python train.py --n_layer=9 --d_model=64 --n_head=1 --n_kv_head=1 --head_dim=64 --d_mlp=512 --vocab_size=1024 --activation="tanh_gelu" --norm="layernorm" --norm_place="pre" --norm_eps=1e-05 --positions="learned" --qk_norm=false --attn_scale=0.125 --bias="all" --tie_embeddings=true --parallel_block=false --init="normal" --init_std_qkv=0.0225 --init_std_o=0.00529 --init_std_up=0.0225 --init_std_down=0.00529 --optimizer="soap_variant" --lr=0.0124 --beta1=0.95 --beta2=0.95 --weight_decay=0.032 --lr_head=0.0104 --grad_clip=2.0 --warmup_steps=200 --schedule="wsd" --decay_fraction=0.716 --decay_shape="linear" --final_lr_fraction=0.02 --batch_tokens=65536 --seq_len=1024 --doc_mask=false --train_tokens=132400000 --steps=2021 --dataset="wikipedia_en"
Each number is 128 + 32 x the weight over its row's rms, rounded and kept within 0 to 255. Layers, rows and columns count from 0. The size above them is the row's rms in percent of the matrix's.

# layer 4 attention query, 64x64, rms 0.375, rows 0-48, columns 0-63
size [ 98  91 101 116  97 103  95  88 106  94  88 108  92 103  94 105 110 106 117  96  93  97 118  95  97 105  71  93  80 108  97 106  94  89 107 100 107  99 106  97  90 119  91 112  93 107  85 112  85]
[[105 137 191 139 128 104 119 118 158 181 129 153 170 119 140 152 138  99 120 146  89 103  86 101 134 117 123 149 125 198  70 105 156  79 123 109 139  84 155  86 147 119  84 112 147 118  72  88 124 106 139  35 120 165 145 121 149  97 166  98  86 168 126 188]
 [131  81 183 112 170 128 110 168 139 167 115 134 145 140 102 136 132 118 127 139 100 169 137 145 127 119 147 140 137 178  83 137 134 153  99 172 125 139 109 125 136 189 196 127 174  81  83  83 122  88 120 124 130 125 123  83 155  67  58 135 130 123  85 224]
 [125 108 154  87 152  82 121 143 171 147  70 154 117 109 137 129 149 114 184 182  99  36  84 161 106 149 143 137 119 170 143 106  69 108  88  90 126 178 133 109  91 115 166  83 110 122 134 141 147 104 113 131 150 162 171 178 120 139 173 144 138 144 170 182]
 [ 72  69 117  72 139  95  89 160 121 150 142 115 107 161 134 182 193 162 183 132  81 110 123  78 149 137 115 134 134 112 178 129 137 101 141 142 154  95 146 134 118 144  99 141 117  87 156 131  82 121  98 143 141 155 218 166  96 165 177 150 112 183 124 140]
 [ 97 158 139 162  94 113 135 119 201  83 105 136 130  81 145  95 156 153 133 125 132 189 139 148  99 177 144 146 132 125  68 184 100 151  94  75 197 178 163 129 123  79 148 155  89 132  77 112 129  95 116  57 175 141 106 112 134 129 108 126 127 133 134  89]
 [158 138 145 211  49 146 136 129 193 155  77 118 110 153 108 102 136 131 145 136  95 139 122 139 111 121 138 141 157 175 155 152 120 153  84 131  73 111 124 203 115 124  83  83 149  88 185 157 103 191  98 163 125 163 124 115 142 103 160 130  85 146 140 137]
 [ 92 165  72 115 122  96 160 169 115  64 131 136 133  90 157 119 123 114  89 105 111 111 121 161 181 154  77 176  83 125 155 162 115 123 120 124 175 141 117 154  97 122 135 125 116 111 151  93 175 163 231  82 176  94 111 149 122 158 181 130 130  90 154 122]
 [128  76 120 147 131 166  99 115 137 117 124 125 171 144 195 142 142 148 107  80 154 113 117 107  82 107  92 117 151 151 103  98 183 165  66 156 106 110 144 174 148 113 132 116 124  90  97  91 106 145 163 167  91  66 165 144  44 106 151 100 157 116 191 156]
 [133 149 110  89 130 173 107 205 107 146  95 145  86 112 117  94 196 121 107 104 144  87 127 115 159  93 125 162 135 117 153 210 103 112 135  76 154 161 149  90 124 105 143 135 109 212 140 144 112 107 157 112 170 134 102 163 110  91  86 101 112  76  87 153]
 [105 140 167 112 154  87 121 108 121 100 126 170 135 158 131 163 145 142  91 174 129 108 139 132 109 133 152 153 166 156 146  79 106  92 125 125 114 156 218 176 115 137 156  93 135 124 142 162 185 102 112 136 119 132 116 145 168  77  58 125 118 213  64  81]
 [193 102 127 105 163 130 113 143 111 106 119 158 113  80 187  86 100 169 100  92 117 115 113  95 160 164 155 102 130 104 222 137 179  89  96 102 111 141  85 126 117 100 105 104 163 150 200 117 151 147 187  83 147 123 121 127 106 104 114 105 145 129  73 149]
 [ 96  60 115 168 110 140 128 116 143 131  72 155 131 147 130 168 107 152 107 112  92 159 129 159 101 171 100 140 109 153 188 167 103 151  88 122 174 139  77 164 143 143 142  95 100 138 101  48  63 101 147 119 182 106 106  68 105 139 147 122 157  77  99 136]
 [126 217  85  94 114 143 146 114 129 147 176 134 117 154 129 156  90 131 106 127  70 142 119 165 131 168 187 155  97 150 147 110 124 141 162 110 139 160 116  96 133 181 142 133  83  62  46 104 103  73 172 151 109 117 150 130 130 156 121 124  68 150 143  92]
 [172 143 108 164 108 128 108 163 188  58 177 100  99 137  91 137 160 141 121 159 121 120 152 151 133 144 146 172 183 152 126 129 120 139 111 149  88 176 156 148 102 109 120 174 159 110 106 194 123 144  78  62  88 127 149 160 116  96 112 151  79 168 117  61]
 [105 136 160  85 157 157 165 165 115 138 151 116 120 125  95 155 121 148 150 123 170 143 150 129 198 136 172 133 132 181 115 122 148 158  95 195 123 155  97  81 180 105  82 116 146 145 149 160 186  63 150 150 109  38 126  88 100 136 131  85  91 121 132 146]
 [175 106 105 173 108 100 132 157  93 126  97 144  66 140 147  88 122 157 174 115  97 140 125 148 102  97  73 147 191 105 168  84 168 108 108 108 144 132 164 116  85 155 134 172 178 137 159 101 160 163 101 130 157 141  86  97 206 148 120 115 124  55 123 125]
 [125 114 115 134 154 142 166 160  85 144 168  85 208 100 167 104 115 164 138 117 175 140 169 136 102 136 110 120 102 116 166 136 153 214 119 137 165  95 116 115 152 100  80  95 123 145  83 138 120 169 161 127  61  67 158 145 122 113 134 104 123  66 144  80]
 [114 106 155 112 164 147 107 120 114 165 132 130  93 153  66 143  75 127 130 136 126 114 196 134 132 158 147 135  91 125  89 135  73 160 150 107 140 185  71 155 134 135 133 114 161 118  54 113 154  78 157 162 156 183 102  79 189 146 101 130 170 175  99  96]
 [137 133 139 108  65 142 158  78 163  80 183 141 111 140 101 120 118 165 148  85  84 149 114 135 129 197 140 134 119 132 100  65 137 139 129 148 140 124 111  81 184 105 136 173  54  97 134 145 147 148 163  94 116 160  79 124 194 121 125  86 115 184 119 165]
 [102 104 164 156  97 163 128  82 165 107 103 126 181 144 129 173 118 126 102 118 169  56  54 106  97 161  77 163 142 152 147 163 105 134 145 131 184  99  94 110 154  90  69 110 155 116 112 125  93 135 149 105  86 154 130 178 129 154 119 158 101 140 182  80]
 [120 183 138 144 117  77 156  60 121 154  74 140 133 156 176 117  76 115  83 182  93 153  95 135 136 112  89 121  91  78 137 127 106 108 109  88 157 147 163 194  67 125 101  70  96 144 113 111 106 124 114 104 136 135 139 184 145 137 109  93 152 121 162  76]
 [132 156 154  61 151 144 116 130 116 123 186  94 134 111 134 121 188 170 146 152 179 151 162 149 126 171 141  69  93 114 134 153 100  90 124 120 122 108  82  67 161 179 131 164 129  83  62 141 159 114 180  89 106 132 113 108  40 120 120 128 130 137 121 121]
 [158 152 126 167 144 131 116 154 146 180 112 140 123 153 142  94 116 116  87 223 177  84 125 129  98 123 111 146 178 142 143 142  64 151  85 141 193 177  84 180 134 130 110 122 148 143 161 131 124 128 137 134 157 148 122 155 122  99  48 112 103 152  69 169]
 [113  82 180 136  60 126 130 114  79 152 160 191 122 169 153 149 145 188 141 113 140  94 120 133 133 125 119  85 143 151 162 112 150 127  88 121 123  67  98 176 131 105 105  60 115  86 138  96 123 160 193 165  97 143 102 164  94  89 128 111 106 109 188 131]
 [ 94 147 163 163 149 145 158  99 155 155 198 144 103  83 179 137 113 118 116 144 130 128 159 136 138 149 134 111 162 127 109 123 157 104 117 143 174  96 166 130  73 123 120 106 157 120 122  90 161 109 169 113 149 196 114  59 179 219 131 143  59 134 131  92]
 [122 101 148 106 141  62 112 110 123 128 206 137 163 105  76 144  92  93  87 129 165 107 110 150 131 115 152 125 133 135 109 143 106 128 158 161 146 149 100 175  68 122 122  66 108 136 119 136  63 135  53  98  90 183 137 140  98 182 112 163 151 164 134  77]
 [125 150 147  81 113 151  99 150 157 130 157 145 126 110 123  77  79 172 116  73 127 151 119 126 149 214 161 147 136  90 121 164 124 147 180 161  84 143  92 142  64 111 161 109 171 109 165  98 184 118 144 156 158 149  99 102 132 118 150  82  72 112  74  97]
 [172 130 196  63 130 104 156 106 172 163 121  75 172 190 115 146 137 145 153 102 150 109 135 169 114 161 153 150 149 128 107 173 115 174 147 154 101 161 157 111 162 130  82 114 187 107 143 136  80 108 116 189 102 141 122 124 140 107 125 152  58 172 162 101]
 [155  88  51 131 118 181 122 133 127 135 167 122 196 123 122 121 132 125 115  99 172  80 142 105 125 163 115 104  94 158 136 152 162 107 152 107  82 133 198  94 127 143 117  89 136 107 157 138 166 154 172  63 108 184 113  83  96 139 146 141  82 174 145 183]
 [ 92 194  83 136  51 140 111  71 116 110 112 137  91 142 167 144 140 115 152 153  94 135 166  97 130 126  32 134 143 130 133 144 115 147 136 140 130  93  96 124 135 121 152  97  75  75 162 114 165 110 173 156 108 115 162 177  75 152 159 129 162 178 116 101]
 [134 140 140 161 106 160 125 124 113 127  69 173 106  86 132 180 109 143 106 100  84 168 121 106 160 127 173 127 127 110 111 122  86 168 156  75 179 147 105 141 197 108 133 185 199 138  72 160  99 147 184 160 166 120  78  86 138 124 121 155 110 108 154 104]
 [199 169 207 123  71 155 120 104  69 124 174 159 128 141 121 127 137 125  94 172 144 136 126 103 128  92 142 117 139 134 121  76 165 139 109 179 160 108 130 117 161 180  61 123 148 137 155 115  60 127 103 106  83  91 137  81 138 136  78 103  96 157 120 125]
 [131  74 110 141 127 112 148 161 123  95 144 115 133 117 132  73 127  86  79 136 117  84 181  92 132  81 107 132 114  75 124  70 148 143 127 181  90 141 112 119 141 132 119 135 160 143 177 152 172 213  93 185 144  57 174 143  92 148 143 119 149 151 149  90]
 [116 100 133  71 165 107 128 119 135 117 123 226 151 129 154 156  92 128 108 128 101 123 136 137 119 106 142 133 131  86 130  97 147  98 222 102 176 161 152 135 106 159 187 119 120 190 148  88 128 125 126  78 145 170  62 100 166 103  92 107 112 126 123 174]
 [ 92 108 220 154 162 111 144 162 113 162  53 147 129 184 117 142 154  91 197 126 129 111 146 100 108 105 155 149 157 129  60 143 150  68 144 107 123  82 130 173 133 138 117 100 164 143 147 106 147 131  94 158 202  82 127 139 154 114 142 129  95 144 133 146]
 [ 97 131  97  80 209 115 144 128 112 124 133 103  75 108 211  92 120 181 168 155 140 125 102 143  89 151 123 123 127 120 123  93  98 137  86 120 148 144 169 141 139  93 140 153 101 142 113 107 196 174 156  89 123 158  91 180 180 141 105 154 116  91  70 148]
 [147 143 150  83 122 107 140  43 119 122 132 130 128 142 129 116 104 202 135 126 111 146 105 173 111 183  25 148  81 126 156 152 131 147 169 159 115 107 153 124 126 172 192 184 118 109 148 108 113 174  96 134 107 121 130 200 131 119 141 151 168 123 121 102]
 [102 171 161 121 128 101 154 172 149 160 134 139 125 135 150 120 166 106 184 154  91 131 155 120 165 106  93 103 148  78 135  22 165 117 131 129 127  89 221 104 164 135 136 173 127 143 167 122 142 138  80 127 119  80 104 106 139  97 116 181 158 134 165 101]
 [102 128 114 115 128 134  71 178 131 114 170 113  92 142 117 142 126  79 112 128 132 122 135 133 138  61 175  92 180 163  74 124 100  39 121  70  94 114 108  93 123  97 168 125  56 119 106 129 140  74  99  76 126 172 141 149 105 176 128 155 155 125 133 123]
 [166 172  96  93 126 144 118  73 154 104 124 143  99  85 142 111 116 145 129 174 144 169 143 211  72 146 159 102 112 157 115 129 116 102  67 133 141 153 105  58 103 140 175 163 183 102 119 140 110 149 108 131 124 111 139  93 149 206 167  85  89 135 148 142]
 [129 178 109 119 146 114 144 102 134 121 155 119 151 134  98 129 143 109 110 145 139 104  98 149 142 136 117 160 106  39 113 138  76 109  71 132 122 101 114 179 134 135  99 206 213 184  95  97 108 109 114 136 156  94 134 109 109 113 140 166 199 159 155  68]
 [ 84 120 165 150 149  97 176 132 143 156 151 128 114 110  90  99 138 173 128  99 123  80 100 129 123 169 145  93 125 124 111 163 135  76  63 119 148 143 169 145 154 150  96   2 105 128 100  91 135 154  96 160 103 130  99  79 147 145 118  85 174 123 102 106]
 [149 130 123 155 132 131 149 100 124 128 121 103 182 172 123 136 111 158 147 126 162 126 112 162 165  63 140 127 106 141  89 182  70  89 109  75 113 115 134  61 189 117 143 132  45 143 119 205 170  87 129 108 112 108 148 169  99  98  95 123 115  91 162 122]
 [143 111 130 108 159 161 140 162  89 137  84  54 116 166  97 116 126 202 170 120  81  99 140 205 144  89 111 128  92  96 166 166 162 136 179 112 107 125 154 161 119 174 124 110  97 119 148  86 112 139  92 137 105 105 148  99 146 150 115 180 142 111  76  73]
 [122 101 170 127 151 172 129 137 143 124 154  14 115 153  98 138 186 106 140 133 141 124 190 133 141  91  75 140 168  67  75  99 125 134 143 143  97 123 137 110 178 158  99 172  71 138  79 157 132 137  94 148 139 119  88 109 110 181 130 120 109 146 142 108]
 [152 113 173  98 174  79 166 114 145 136 113 128 118 154 157 119 102 141 132 122 116 101 107  73 113 196 114  94 159  74 113 111 146 113 143 101  71 120 155  91 141 137 113 172 150 116 160  96 118 159 124 181 195 132 136 117 179 115 178 130  57 166 176 182]
 [151 174 134 176 111  89 115  62 131 114 101 135 131 103 117  93 140  88 174 179  98 107 107 178  91 111 143 147 137 132  71  94 127 160 114 127  99 120 113 190  62 135 115 111 180  96  59  77 149 110 123 163 143 121 194 107 110 113 153 120 147 151  95  91]
 [165 151 131 134  81 104 216 148 120 123  67  91 169 111  91 141 133 120 146 106 143 114 162 172  88 170  77 147 158 140  81 167 104 165 111  88 135  96 162 160 105  62  98 116 123 159 132 165 107 133 156 103 100  97  95 154 168  72 155 126 110 101 154 106]
 [121 170 101 192  71 172 127  80 124 100 162 148 130 146 125 160 135 135 142  95 147 182 142  99 102 104 120 129 165 132 140 126  94 137 212 176 128  84 111 159 117 126 109 145 137 166 105 171 125 118  89 123  72 166 135  96  84 102 128 135 152 174 134  38]]